{"num_attention_heads": 7, "head_dim": 64, "hidden_act": "geglu", "bias": "none", "init_std_down": 0.00424, "lr_mult_o": 3.0, "max_grad_norm": 2.0, "train_tokens": 1059000000}
Each number is 50 + 12 x the weight over its row's rms, rounded and kept within 0 to 99. Layers, rows and columns count from 0. The size before them is the row's rms in percent of the matrix's.

# layer 3 attention key, 448x448, rms 0.047, rows 245-307, columns 0-111
105:49 58 61 65 66 62 49 40 39 40 70 59 52 53 55 50 37 43 48 31 45 27 32 36 62 68 58 55 53 56 15 44 53 75 52 66 50 40 37 59 55 58 37 58 57 38 43 48 62 53 52 57 58 43 31 60 43 48 53 55 62 59 27 55 40 61 41 64 62 57 46 53 45 90 53 79 39 50 28 46 41 32 71 47 72 39 43 35 46 45 47 39 54 34 53 65 36 52 26 59 34 31 45 53 29 54 50 53 46 50 60 62
097:65 49 40 44 54 38 42 45 44 63 54 48 46 44 48 31 63 62 40 32 43 45 52 52 36 54 44 51 66 38 49 68 39 31 50 45 65 49 43 60 49 54 34 58 64 53 47 70 55 76 44 48 48 45 56 64 44 74 65 76 35 65 67 29 32 54 46 43 54 62 38 33 57 56 63 65 52 52 73 38 27 63 60 54 54 63 33 59 35 58 62 44 68 50 27 66 44 45 47 40 41 28 54 76 51 54 39 47 47 36 56 51
098:46 77 51 30 35 58 54 45 66 44 53 43 50 58 52 48 34 40 44 56 56 55 47 35 72 61 49 52 53 45 54 47 72 53 51 45 40 45 51 53 55 63 33 45 37 34 71 34 64 54 50 48 63 34 60 63 53 30 57 61 64 49 45 32 54 57 66 37 48 42 49 70 65 48 39 46 53 52 38 35 41 35 60 34 45 50 70 37 46 47 33 43 40 47 46 53 62 50 56 36 42 45 54 40 57 52 41 44 62 66 35 68
102:40 42 73 57 60 48 53 56 72 58 63 50 52 71 48 65 18 44 56 50 46 57 61 29 59 48 49 47 58 39 48 63 49 61 47 44 65 61 37 56 60 42 61 23 37 54 55 22 42 28 55 40 50 48 48 33 42 43 63 37 67 55 53 54 53 43 68 33 53 41 54 53 39 35 68 40 61 41 39 45 70 59 57 54 33 52 55 41 49 46 37 44 57 46 64 35 51 66 52 45 69 65 38 33 52 36 69 42 55 49 57 43
094:69 62 55 50 44 32 29 66 63 62 43 47 42 33 52 44 79 46 72 33 31 57 78 54 43 40 59 58 69 47 49 61 43 58 49 45 45 55 47 42 41 52 40 52 61 49 60 61 49 65 79 30 58 68 51 51 45 76 38 49 43 68 53 54 50 56 58 45 60 38 56 51 53 49 48 56 38 64 56 34 54 51 35 58 36 26 62 46 49 38 41 44 32 50 46 64 54 66 64 46 39 54 51 40 69 52 51 55 28 43 55 54
114:46 48 60 44 48 43 49 37 55 50 48 58 59 49 55 50 33 34 68 41 45 54 53 40 41 67 55 37 37 49 53 45 75 38 57 50 52 31 66 59 45 47 50 44 62 47 50 44 47 43 57 42 62 32 49 51 50 59 36 72 54 43 37 21 41 63 52 74 58 67 39 45 65 49 53 62 55 47 63 54 60 59 52 47 37 46 23 68 55 53 50 52 29 23 56 44 44 59 34 55 58 62 47 22 33 35 31 39 58 40 49 48
106:40 59 59 74 74 54 34 56 81 58 44 67 53 50 51 33 58 54 60 46 40 40 58 44 63 55 45 46 62 43 49 53 33 30 54 32 55 55 57 48 47 37 71 46 62 48 58 43 37 61 71 51 49 56 76 56 72 60 43 79 48 65 42 43 36 57 49 32 27 44 52 55 69 68 59 51 70 41 48 37 68 54 52 31 30 44 71 53 62 31 52 50 71 24 36 20 67 21 68 46 41 53 36 54 40 62 43 61 53 56 52 27
093:42 56 50 63 47 65 50 28 31 60 74 50 66 71 38 58 47 74 60 61 32 60 61 56 74 65 71 57 65 60 40 33 51 45 53 79 66 43 59 43 82 51 41 55 33 54 38 40 43 59 41 60 75 39 63 68 50 44 51 47 59 27 57 52 55 42 41 36 47 52 50 61 48 63 56 47 35 72 47 38 62 57 31 52 70 54 68 20 46 54 61 41 71 42 62 32 44 43 39 41 41 50 69 62 59 54 44 48 62 60 38 65
104:52 61 60 55 58 37 75 52 60 53 50 79 49 54 55 44 43 27 57 34 35 38 15 23 43 31 42 50 71 52 48 48 49 36 63 53 45 51 41 47 46 37 36 51 41 38 54 50 47 69 62 42 54 58 38 69 68 42 40 56 51 61 47 49 55 66 58 41 47 58 50 68 54 67 36 60 40 29 36 35 55 36 43 50 40 10 49 43 41 24 34 43 38 40 51 10 55 50 63 60 30 46 33 44 51 52 28 77 62 48 44 58
104:65 45 68 54 76 48 27 41 46 53 65 51 54 48 44 54 66 52 66 42 59 43 48 43 61 52 47 56 62 52 61 57 20 51 51 67 51 67 54 43 83 68 69 67 49 52 48 42 45 54 79 56 56 53 50 54 50 75 61 54 52 59 52 63 39 42 49 38 47 43 61 51 51 60 52 62 42 50 46 69 40 44 60 55 45 60 72 18 43 42 53 34 27 36 55 64 41 47 32 59 43 53 68 48 67 59 51 62 43 59 62 46
100:39 49 49 50 48 69 44 56 65 65 42 47 44 39 39 44 42 44 57 51 53 32 40 54 53 84 49 55 40 48 67 27 61 53 60 59 55 41 54 50 37 41 56 52 41 43 40 67 71 56 54 57 52 31 36 68 33 33 34 57 46 50 49 49 58 64 52 34 44 59 38 61 66 40 37 62 51 39 19 52 63 37 44 35 51 67 63 36 44 63 38 70 20 53 50 53 50 43 58 47 37 52 62 26 39 50 45 48 58 56 40 46
079:58 44 37 37 49 42 53 56 53 53 74 27 49 30 74 55 49 73 66 61 46 53 32 57 42 60 73 34 54 47 38 69 40 43 44 67 47 27 50 74 63 46 40 49 50 32 87 38 56 49 59 55 46 45 63 51 49 55 48 51 55 60 67 51 56 34 63 63 56 64 54 29 43 56 67 32 60 64 52 49 16 41 38 53 50 40 41 10 57 42 54 54 46 57 56 42 43 69 34 63 51 45 52 47 30 50 45 47 48 63 48 79
088:53 65 68 65 51 54 79 42 51 50 34 49 48 40 50 70 44 49 48 63 52 47 52 33 48 58 48 52 37 47 56 48 56 37 73 35 55 49 59 44 48 44 40 73 67 53 53 50 45 50 51 34 80 48 50 53 48 55 56 52 66 50 37 44 38 53 40 67 65 59 58 63 80 63 43 65 63 42 41 70 66 48 24 68 62 42 55 42 44 41 61 51 53 70 41 49 34 50 31 54 49 34 55 54 65 51 57 35 52 38 65 41
101:51 35 48 43 42 50 41 56 57 51 44 49 68 34 51 57 71 39 52 58 54 31 32 50 34 39 50 67 74 43 71 74 45 32 50 48 47 74 43 50 61 27 62 49 51 55 60 20 42 38 50 32 36 45 46 55 15 44 41 44 55 48 43 57 56 43 55 47 68 39 56 55 50 53 48 37 47 43 45 69 57 44 59 48 35 56 44 36 35 56 47 46 46 42 45 53 50 56 61 58 45 57 39 56 67 60 43 68 50 30 32 55
087:43 31 26 40 39 40 48 55 50 67 58 74 37 57 29 34 49 40 40 41 46 54 41 66 61 69 49 75 43 44 46 46 43 52 44 40 53 44 53 69 33 46 37 58 38 41 51 47 47 49 37 46 37 70 76 61 55 64 27 28 75 60 54 29 62 37 45 44 32 42 43 50 34 31 50 70 31 42 63 46 44 59 60 36 49 83 50 61 40 44 48 44 37 43 35 56 40 64 48 35 50 53 63 47 41 36 57 72 37 35 33 45
094:44 47 59 44 47 63 66 61 32 66 17 65 39 47 45 45 42 39 66 47 59 64 38 73 32 64 42 54 60 55 45 50 29 34 50 50 40 75 42 39 65 39 66 45 50 52 35 46 51 63 36 59 57 39 34 33 36 54 46 41 32 34 51 76 53 55 45 40 58 37 56 61 59 55 46 41 56 39 50 42 51 65 51 48 47 41 54 30 29 33 72 39 67 62 45 56 59 52 60 64 55 51 56 47 71 47 63 70 36 35 52 43
094:65 33 36 47 49 72 62 38 67 65 64 35 38 71 67 47 52 34 52 43 56 55 53 62 42 44 48 45 37 46 58 38 40 40 38 62 32 51 52 49 78 53 33 42 46 49 56 52 70 41 49 57 49 35 53 26 34 61 66 53 43 54 61 50 37 31 43 40 61 63 46 31 65 61 53 61 39 48 60 32 64 52 56 45 47 55 53 37 59 54 50 60 47 31 53 67 42 53 46 53 43 63 51 40 30 54 45 52 22 50 73 46
095:63 46 42 39 47 57 70 26 67 68 46 59 51 57 41 39 38 54 61 29 68 57 50 81 37 50 49 51 68 47 57 61 21 44 43 65 61 42 44 45 71 39 48 44 46 44 37 44 43 58 48 38 50 24 31 37 48 43 42 52 41 34 45 48 41 37 47 56 56 56 62 48 57 38 47 57 68 41 47 31 73 50 58 39 57 51 57 22 50 46 48 61 83 50 53 56 39 47 45 60 46 39 50 34 26 53 47 40 27 49 50 28
094:58 35 34 59 36 54 43 27 62 38 41 32 44 42 60 67 59 36 71 54 44 43 41 66 53 54 43 49 56 64 53 56 46 57 37 59 50 51 56 48 61 39 35 29 28 53 61 33 52 71 39 60 37 41 28 47 49 26 56 27 29 61 48 59 55 44 69 45 41 59 60 44 53 65 50 41 41 71 50 35 59 68 73 52 61 43 57 26 47 56 52 64 53 48 43 57 38 67 44 47 48 60 23 54 66 90 35 54 54 64 39 45
093:36 67 59 51 46 48 28 77 28 69 45 57 55 60 28 62 71 34 35 52 53 53 43 48 50 61 57 73 55 47 30 25 46 53 65 32 41 58 53 43 46 51 45 53 41 45 37 68 61 43 62 36 66 55 54 56 68 69 41 45 73 50 55 35 48 46 52 65 20 40 50 44 58 36 52 61 43 80 31 47 45 42 55 69 51 60 44 75 30 50 50 57 33 36 52 34 49 65 46 63 35 40 81 42 58 37 53 31 53 51 49 59
109:54 32 71 59 57 51 49 46 41 66 60 39 52 35 57 38 48 57 41 55 42 44 49 26 36 59 57 61 45 45 43 54 61 56 72 42 50 55 26 41 51 62 53 64 68 42 33 91 36 68 45 45 46 45 46 52 56 51 39 60 75 68 76 53 51 46 51 53 57 43 41 50 52 54 50 45 48 64 65 53 27 45 67 64 37 61 51 66 56 68 50 48 39 40 28 32 62 45 45 63 68 50 63 52 59 26 49 67 42 57 60 75
104:57 52 54 51 30 44 42 51 45 47 59 50 55 53 46 54 59 37 29 43 49 61 62 70 33 71 48 53 33 46 43 41 51 74 49 66 56 43 54 66 54 32 45 80 45 42 53 44 53 32 52 38 35 33 59 53 45 40 37 54 58 63 57 50 33 46 60 28 60 54 23 35 50 58 45 48 43 66 70 63 46 61 42 55 64 43 33 59 46 67 53 55 23 59 49 37 53 41 72 44 51 39 56 78 49 53 09 36 52 62 57 41
108:52 65 57 41 69 39 28 70 68 36 56 49 51 25 55 40 42 47 68 41 69 51 59 47 40 36 55 61 34 46 65 51 62 42 60 45 33 47 53 53 35 74 51 46 49 59 56 67 53 46 66 64 43 52 75 51 49 43 75 58 46 41 52 31 58 54 45 46 37 34 54 62 31 28 59 58 38 61 49 30 68 28 24 49 46 71 46 60 43 24 36 41 70 65 38 42 48 49 36 49 24 42 76 23 44 61 47 52 46 50 35 66
110:41 54 52 45 45 48 39 44 36 23 36 41 45 42 49 35 50 57 56 40 40 48 44 61 70 36 64 55 50 52 53 64 51 45 46 72 52 73 36 42 59 56 56 54 70 63 52 39 54 45 32 59 60 29 47 58 46 57 54 47 62 76 40 56 53 42 70 66 47 36 49 72 58 35 39 49 39 64 39 52 48 38 39 39 43 48 75 61 42 51 48 41 31 44 42 45 72 40 57 60 40 65 54 55 52 68 59 48 54 70 65 56
105:67 55 59 46 32 51 47 69 46 40 47 45 43 54 63 43 43 65 28 38 51 50 49 35 45 49 59 69 55 63 59 66 54 46 50 69 48 41 48 37 46 62 40 35 58 56 60 58 59 69 42 52 46 43 43 41 36 53 53 48 57 64 61 52 57 38 43 50 40 49 54 41 53 65 20 45 38 61 38 34 44 60 53 48 48 52 52 70 54 63 68 55 50 56 43 52 62 38 51 47 37 48 51 58 49 51 66 60 74 67 44 50
109:38 61 49 60 72 53 52 70 70 33 51 55 46 45 50 32 58 47 56 53 73 42 54 35 39 25 20 52 53 33 54 49 62 58 40 46 35 43 68 21 67 24 47 58 70 70 38 42 63 59 56 16 17 59 46 48 50 72 54 62 63 45 44 43 66 63 49 41 43 42 46 68 34 44 66 64 44 58 65 65 41 55 46 30 45 60 50 67 54 46 36 58 57 47 32 62 57 45 50 68 47 34 65 54 33 58 55 66 44 21 60 38
107:61 36 42 48 45 58 55 54 54 31 40 62 75 69 54 51 46 54 41 42 38 51 69 30 45 67 58 49 44 54 31 53 49 52 52 60 57 41 81 66 45 66 54 58 39 51 43 45 43 32 52 40 65 38 56 87 65 38 46 34 66 47 64 77 51 50 32 31 61 63 28 45 42 40 34 48 23 33 56 58 68 62 40 62 26 56 57 72 59 32 48 44 59 60 61 51 41 34 50 30 55 68 41 36 68 72 49 40 55 54 28 38
096:52 40 26 44 51 37 51 54 46 65 47 50 68 50 28 68 57 51 34 56 57 56 59 35 40 24 48 49 55 29 43 42 49 31 54 40 34 49 41 58 34 83 42 34 47 51 44 50 40 45 69 48 65 57 68 29 51 55 55 51 63 46 57 48 52 42 42 44 53 73 34 49 65 53 64 62 72 46 77 61 56 80 61 53 43 41 51 32 54 52 52 50 48 49 61 55 46 19 63 57 55 55 39 29 35 27 49 32 37 30 41 27
102:42 68 43 62 62 55 53 62 42 43 68 55 53 46 36 65 50 41 53 35 55 35 44 42 47 40 34 53 59 45 54 34 65 38 37 29 45 61 64 59 43 52 73 69 33 48 38 67 32 32 47 40 57 53 62 56 38 44 37 35 49 39 57 36 43 51 44 51 55 53 36 48 45 67 52 47 47 53 69 52 74 72 36 37 46 42 51 52 21 52 65 39 65 57 49 34 46 35 24 24 66 44 42 40 34 40 22 53 59 26 46 55
102:72 58 50 59 53 74 46 42 64 28 35 67 61 48 27 56 52 55 60 45 46 30 35 49 45 58 69 38 54 56 59 31 52 45 40 50 39 48 56 56 77 33 59 49 46 65 35 44 68 22 42 39 53 27 44 61 40 32 48 54 35 59 50 45 40 59 59 55 62 47 63 57 53 51 39 79 40 40 49 40 83 48 45 47 62 57 55 40 35 64 41 55 73 62 75 41 35 39 39 36 57 42 34 36 49 58 57 34 79 47 55 55
108:51 48 57 63 63 46 59 60 45 68 62 64 40 30 59 27 27 43 33 59 58 51 52 53 49 60 46 58 51 41 57 61 38 51 56 40 44 65 58 61 42 46 41 53 55 59 37 70 25 46 56 59 41 62 56 41 58 52 42 68 52 54 57 63 57 56 55 49 72 48 40 46 57 42 51 39 76 67 37 36 48 41 48 54 51 47 50 47 68 42 39 53 48 67 38 49 65 33 54 31 37 55 61 55 50 63 32 64 44 49 38 49
097:54 53 54 54 41 66 43 22 53 41 26 60 43 88 44 50 42 43 53 52 57 31 13 36 21 47 49 54 39 54 32 43 27 51 49 38 52 53 37 57 44 60 54 45 50 34 45 38 29 56 69 48 47 46 49 54 52 42 62 46 33 45 59 53 60 70 65 41 38 66 64 43 32 70 52 46 62 59 57 51 50 55 57 40 54 50 62 57 44 46 55 58 66 49 52 63 33 52 40 50 62 25 41 33 34 33 31 51 36 42 57 57
102:66 46 45 43 45 53 50 46 73 51 46 39 44 57 43 58 61 61 49 40 52 56 25 66 47 67 54 58 31 38 55 38 71 32 55 68 49 39 45 43 38 74 48 61 26 56 39 56 50 58 47 70 46 47 41 50 62 37 39 36 48 45 39 42 49 54 44 58 43 60 52 51 40 69 53 52 39 64 45 46 43 67 45 55 37 40 44 42 56 57 57 62 31 43 61 40 63 65 47 45 50 77 26 37 66 49 53 58 60 41 46 53
106:69 52 64 51 31 55 59 52 43 12 48 41 57 60 67 80 51 58 49 44 35 28 53 34 64 50 57 43 72 36 52 69 45 21 37 49 56 55 78 42 60 55 62 37 54 68 50 36 58 33 50 37 41 37 49 59 32 35 58 61 55 41 36 46 35 43 52 42 53 50 48 49 25 69 45 64 42 49 51 44 45 54 44 47 69 51 47 50 40 66 60 53 89 51 38 54 56 73 51 41 43 65 50 60 55 48 54 65 56 53 25 51
107:34 44 62 40 47 51 39 55 41 51 37 69 55 69 18 58 48 44 37 60 52 53 25 62 28 46 41 55 58 55 55 37 41 74 55 54 68 72 54 72 50 35 60 56 33 40 25 62 45 43 42 48 42 31 45 41 67 30 58 64 27 69 76 57 45 50 62 39 53 51 50 35 55 62 39 45 57 62 57 32 45 49 45 53 37 59 55 48 51 64 31 52 30 45 67 46 32 36 35 62 40 45 47 37 49 53 61 44 55 48 51 35
103:55 60 62 44 70 59 55 44 73 62 41 51 36 42 49 46 41 46 45 55 45 68 17 50 46 57 52 63 52 55 68 39 55 53 66 56 53 71 47 55 46 52 48 64 54 51 63 36 43 67 80 57 65 42 45 54 66 32 41 56 70 41 57 53 60 49 45 57 50 62 56 46 64 76 51 56 53 54 44 38 38 49 44 51 60 25 46 39 62 45 51 33 44 51 41 34 56 44 31 55 35 49 27 56 64 55 37 61 32 37 84 50
099:46 58 40 54 48 45 63 33 42 54 45 55 61 71 36 54 40 45 62 53 59 33 51 34 64 61 68 41 59 36 34 46 46 44 42 49 44 62 47 43 53 43 53 52 54 57 52 33 59 40 59 45 34 45 47 58 50 42 61 59 42 58 61 41 61 45 58 37 41 45 77 49 46 55 63 49 62 71 52 44 38 46 49 42 64 31 72 50 31 44 28 56 47 51 50 42 20 57 41 43 43 47 41 60 48 61 44 46 58 43 56 32
106:48 59 59 65 49 55 61 46 65 55 48 71 66 47 53 44 45 54 37 45 52 57 55 18 42 55 68 42 79 50 70 44 49 24 49 64 43 65 64 46 53 52 42 52 60 45 57 50 97 53 66 45 60 54 45 67 44 46 46 56 48 56 49 59 62 49 35 46 80 78 67 55 81 56 49 46 45 57 27 53 57 47 46 64 51 45 42 67 47 56 30 59 61 46 56 58 44 50 51 43 51 45 45 58 64 56 67 25 48 48 32 63
100:56 46 53 57 73 51 49 51 54 32 30 36 43 43 34 47 62 55 69 49 38 39 49 37 43 76 25 65 57 56 25 42 62 38 30 62 39 41 41 46 47 69 51 44 64 60 44 57 57 28 60 28 63 35 37 50 58 48 53 48 45 59 58 46 28 33 56 65 51 43 64 41 46 43 58 65 26 56 38 38 53 57 15 45 26 43 40 68 42 52 31 53 51 54 44 32 43 76 56 67 44 88 44 57 38 53 55 37 57 54 51 55
110:58 55 54 61 69 51 45 38 49 25 63 38 47 73 42 34 50 44 60 56 48 46 44 56 71 57 53 54 34 51 39 37 58 49 57 62 36 46 20 63 42 51 64 74 56 25 41 51 36 45 63 61 54 74 39 53 61 21 51 48 24 47 69 53 47 52 48 51 55 88 48 56 34 56 53 44 52 71 70 40 44 44 45 62 41 37 40 40 37 74 49 37 54 47 50 51 47 61 41 44 29 55 33 46 63 40 50 55 46 60 40 62
113:58 40 49 43 46 55 80 50 42 41 49 55 54 41 50 29 46 46 37 39 58 48 38 44 46 50 67 79 51 52 67 63 42 71 47 45 30 57 46 67 31 43 52 56 46 84 45 71 67 48 44 30 49 29 61 58 63 56 52 47 57 63 42 44 33 66 33 43 41 50 46 36 53 38 40 50 44 27 39 53 45 27 51 37 53 34 64 60 54 35 43 33 63 57 46 46 46 51 52 50 58 57 41 64 52 34 47 56 52 48 53 48
102:63 59 41 58 59 54 38 47 69 47 52 58 26 76 13 54 53 49 51 25 53 53 44 47 58 37 26 53 44 51 52 31 58 59 28 60 47 28 39 58 41 47 47 51 57 32 42 50 56 31 42 49 39 56 42 64 33 40 28 42 25 37 60 57 49 47 29 39 56 37 57 60 64 40 28 57 41 85 60 60 59 66 53 46 51 50 54 53 35 64 50 54 50 36 75 55 38 56 47 46 24 34 50 63 40 57 41 48 62 43 41 50
101:56 75 45 41 54 29 58 35 17 36 57 47 46 50 70 54 47 58 34 60 30 83 60 54 51 73 45 51 40 56 40 38 60 58 75 35 26 50 54 46 46 55 31 43 44 53 56 62 50 55 50 61 61 70 43 50 58 54 42 45 61 69 40 37 51 42 49 63 40 44 60 57 39 35 55 53 57 53 50 55 46 36 28 60 47 32 30 67 64 64 27 62 32 55 29 61 54 59 42 52 47 50 44 62 30 50 55 35 42 31 55 44
097:52 60 60 54 36 50 51 71 41 43 43 63 44 37 75 66 63 24 38 42 27 54 36 58 52 73 50 52 48 71 52 53 59 47 68 45 57 57 68 31 55 19 40 51 30 39 45 50 58 56 44 61 54 52 60 26 46 42 42 35 49 48 19 29 59 52 62 70 39 25 48 60 30 44 47 56 25 39 43 66 49 50 59 59 58 38 44 64 37 42 50 58 44 57 42 42 65 62 29 58 53 52 64 37 41 52 55 43 47 68 62 49
102:49 54 54 56 39 42 43 42 54 75 59 68 53 65 59 63 46 55 56 48 49 68 34 71 52 51 68 42 34 46 42 26 58 48 59 46 44 46 34 32 58 45 55 73 61 55 54 35 53 62 52 48 59 50 34 51 66 41 46 38 70 34 39 38 36 42 55 63 54 55 36 61 48 40 52 36 42 59 49 58 43 37 40 54 70 49 53 47 49 63 57 70 41 32 80 56 50 71 51 51 62 65 53 45 47 34 45 48 50 56 33 57
106:27 66 45 35 66 33 54 50 64 43 59 47 52 58 50 37 61 60 47 65 73 64 67 45 52 38 57 34 65 34 77 42 52 50 37 75 51 66 59 44 56 21 52 43 38 42 53 37 49 54 58 42 33 65 46 35 41 46 49 43 47 59 54 38 42 69 36 57 49 35 55 71 54 50 51 60 59 71 46 59 47 65 44 34 42 50 53 23 45 38 59 50 56 46 46 63 48 26 40 65 56 40 36 52 56 47 75 57 56 43 68 36
106:41 66 43 43 53 69 43 70 27 47 60 38 65 77 45 58 56 44 26 43 55 51 54 42 58 40 49 60 43 53 42 39 45 44 63 46 34 68 69 46 44 65 26 28 46 35 62 42 53 45 52 40 40 32 58 45 44 62 49 64 57 68 44 61 37 60 61 36 19 52 45 29 82 39 39 55 73 53 68 59 47 69 50 49 42 46 59 45 50 66 66 56 37 67 42 59 37 50 69 63 80 43 43 42 61 47 48 55 61 42 52 42
105:58 55 66 46 37 56 49 30 50 42 70 56 37 56 54 51 39 53 33 59 48 64 31 59 47 53 30 44 64 51 26 43 55 63 56 38 43 49 29 49 63 30 42 61 47 26 57 77 50 52 21 56 47 68 40 45 44 52 51 69 40 47 49 43 39 54 58 55 68 66 62 51 48 57 47 57 66 38 48 56 50 63 69 56 52 35 52 35 45 60 43 58 47 31 55 48 63 27 39 54 50 64 32 46 39 52 62 49 54 52 55 41
100:57 48 49 50 57 58 59 60 62 56 65 63 56 42 63 49 54 54 46 40 63 53 36 38 34 48 73 40 55 60 69 46 40 41 77 46 41 58 51 45 31 58 52 43 51 31 45 47 71 68 53 72 14 75 60 67 65 25 59 52 42 59 59 62 59 62 53 36 53 79 82 33 62 51 32 65 58 44 45 60 53 51 43 53 49 54 64 36 59 69 62 52 28 36 64 66 41 61 48 34 59 39 49 56 33 59 66 70 45 33 27 66
106:52 55 49 56 39 53 34 72 41 62 61 33 43 47 51 65 60 61 45 30 47 59 38 65 60 44 66 58 51 48 43 48 56 47 50 54 53 55 62 55 61 28 53 51 54 61 39 48 42 58 58 57 60 55 41 65 49 58 55 39 70 45 56 61 47 25 55 34 64 41 56 65 73 49 63 57 35 58 53 50 59 66 45 61 41 74 62 26 57 25 24 46 31 51 74 32 63 48 53 50 37 54 67 28 65 46 41 64 67 68 36 47
102:49 34 53 40 45 36 49 72 66 54 52 39 64 41 73 44 55 40 57 53 52 47 71 47 48 53 45 55 68 47 74 58 37 38 33 35 60 48 58 49 49 34 47 28 53 47 39 53 57 39 49 32 50 49 68 51 42 72 58 63 45 50 33 28 34 73 48 39 44 65 40 49 43 45 57 58 58 66 62 75 40 44 57 46 55 54 66 53 44 38 33 55 70 58 26 63 52 44 66 71 56 74 76 56 43 33 62 47 41 47 41 54
108:47 31 61 30 49 42 43 58 57 85 54 49 39 57 61 47 45 31 37 49 45 69 48 53 39 44 53 56 74 51 63 45 47 69 60 48 42 57 42 50 39 47 27 27 57 45 48 62 52 51 51 61 48 36 66 46 59 61 33 47 50 41 44 46 28 55 49 37 70 49 39 53 51 46 33 64 52 49 77 45 37 53 68 72 74 60 46 40 53 46 50 56 37 61 46 52 51 60 68 41 45 51 64 61 64 36 50 29 46 47 42 51
095:66 51 59 32 43 47 26 57 42 57 37 53 41 19 44 35 41 46 62 40 50 51 33 59 64 76 62 55 42 59 52 50 55 50 47 49 46 54 54 55 56 66 60 59 32 39 50 38 37 72 19 41 44 40 43 57 74 65 56 49 49 37 61 38 48 48 37 50 57 60 56 39 63 49 45 33 33 53 45 48 65 49 46 28 43 55 73 43 25 37 29 53 51 46 39 39 50 53 63 63 60 54 44 48 40 36 45 49 50 60 44 58
108:44 54 52 55 36 36 60 50 54 59 59 56 42 82 46 71 62 43 31 49 65 41 55 44 67 50 68 57 58 44 53 35 63 75 32 50 57 56 58 78 46 45 62 59 51 54 58 60 45 58 68 71 49 68 49 59 66 59 83 47 43 60 65 64 64 56 39 57 42 54 58 56 30 39 54 67 41 57 55 46 50 37 50 48 67 50 54 60 53 64 69 40 44 70 53 55 59 62 30 36 30 45 39 46 43 43 52 45 62 45 44 42
102:38 67 36 49 33 49 46 37 35 32 57 51 65 37 63 55 68 56 67 61 34 52 62 50 50 28 63 56 47 57 57 52 64 48 37 38 71 63 70 45 56 45 64 58 40 54 52 53 48 59 40 55 59 56 54 35 47 40 60 58 63 31 33 49 47 55 45 59 58 27 54 57 40 54 61 52 48 52 55 38 54 52 49 38 57 55 46 38 36 44 46 39 61 41 61 48 45 61 56 54 55 56 61 42 53 18 45 58 57 65 79 44
101:55 53 57 50 50 50 51 44 44 64 59 55 33 46 40 35 48 36 44 50 55 39 51 49 64 34 50 40 46 62 55 55 20 37 78 54 30 66 47 41 54 58 30 68 47 41 50 64 41 75 49 64 27 46 28 68 50 31 43 58 66 41 81 47 55 46 39 33 60 47 66 26 64 55 53 48 70 69 49 45 41 49 47 55 20 52 46 42 40 38 51 51 63 28 31 56 55 55 49 61 21 50 41 50 49 64 49 33 36 66 38 53
102:34 39 64 52 63 54 42 60 23 51 49 54 38 41 49 23 52 56 46 42 56 52 68 52 45 64 48 45 59 63 58 60 52 35 83 47 21 48 48 29 50 68 48 49 57 45 39 44 43 47 55 55 70 45 41 48 68 49 55 58 42 57 42 34 66 42 60 80 55 71 46 57 67 37 55 39 43 31 40 37 54 58 47 68 35 65 32 48 42 43 47 31 30 72 48 23 44 40 55 63 67 66 51 48 62 52 43 50 40 44 60 44
111:71 66 50 53 65 42 74 39 70 39 68 46 63 43 44 47 60 42 58 63 53 42 48 41 55 42 47 51 47 34 70 54 49 32 38 43 43 41 52 45 44 28 48 59 31 64 30 65 57 63 48 38 38 37 55 46 51 59 53 34 47 41 67 64 42 68 53 34 42 40 64 83 56 60 61 56 35 58 54 37 39 37 49 57 47 49 51 59 70 52 32 42 51 60 47 67 45 67 63 54 39 56 41 63 65 46 44 40 44 44 56 51
100:37 74 52 50 60 54 53 59 67 70 54 30 36 42 64 34 50 37 61 55 60 48 57 68 68 66 34 54 35 37 44 71 68 51 53 58 70 53 27 67 68 37 54 61 68 73 59 35 35 67 52 45 53 56 54 55 51 67 58 72 46 53 42 47 36 48 44 58 49 60 51 60 72 39 61 50 43 65 41 59 38 37 69 33 29 64 54 39 53 54 40 58 58 48 37 42 62 41 55 49 62 50 57 58 52 50 52 64 68 48 68 59
107:55 18 52 40 42 44 40 44 47 62 43 41 58 57 53 66 65 65 58 27 41 64 45 48 40 52 63 53 46 53 60 43 46 39 49 57 44 48 68 53 38 35 33 51 46 34 48 76 58 53 51 58 47 36 60 64 57 56 39 57 68 63 41 50 52 50 46 46 53 73 58 64 51 70 28 71 36 57 54 54 45 81 52 42 55 72 52 66 48 60 59 62 40 38 57 68 52 76 71 58 74 50 46 35 46 37 34 57 44 35 38 61
105:36 61 21 57 42 58 54 33 54 60 58 34 53 49 59 36 61 38 43 56 67 47 37 60 51 37 53 41 45 67 57 47 39 59 33 49 57 35 48 45 70 46 46 61 56 50 67 38 49 65 53 33 54 22 41 33 41 62 58 61 83 55 36 32 33 70 25 43 39 64 45 64 27 61 42 63 55 56 74 66 45 44 55 39 58 53 49 47 39 66 41 55 55 41 35 67 47 55 53 57 52 47 62 41 55 28 39 59 52 63 40 43
099:53 68 59 34 44 40 37 74 66 58 44 44 37 59 58 32 59 54 33 64 59 67 69 50 59 54 24 39 42 45 55 58 51 44 40 47 53 49 44 63 58 49 58 58 57 69 55 42 56 36 25 36 60 55 55 64 70 60 49 42 42 53 61 39 19 44 53 45 51 44 43 55 54 32 57 45 33 41 57 54 46 64 52 55 38 63 69 48 58 28 62 42 48 62 53 31 61 37 47 52 54 52 55 48 73 46 46 60 77 43 66 45
103:41 58 66 47 55 58 63 56 38 58 56 50 42 64 60 48 38 49 38 47 59 39 44 49 31 37 55 55 52 43 52 35 59 56 57 58 41 41 29 38 32 53 57 34 65 63 50 59 47 57 47 55 46 63 49 33 33 63 76 33 56 50 29 27 60 50 77 43 47 30 55 40 31 51 67 33 71 45 42 44 46 37 43 69 45 57 37 53 45 40 64 23 46 56 56 59 38 63 12 31 44 30 77 50 43 69 68 45 63 42 65 46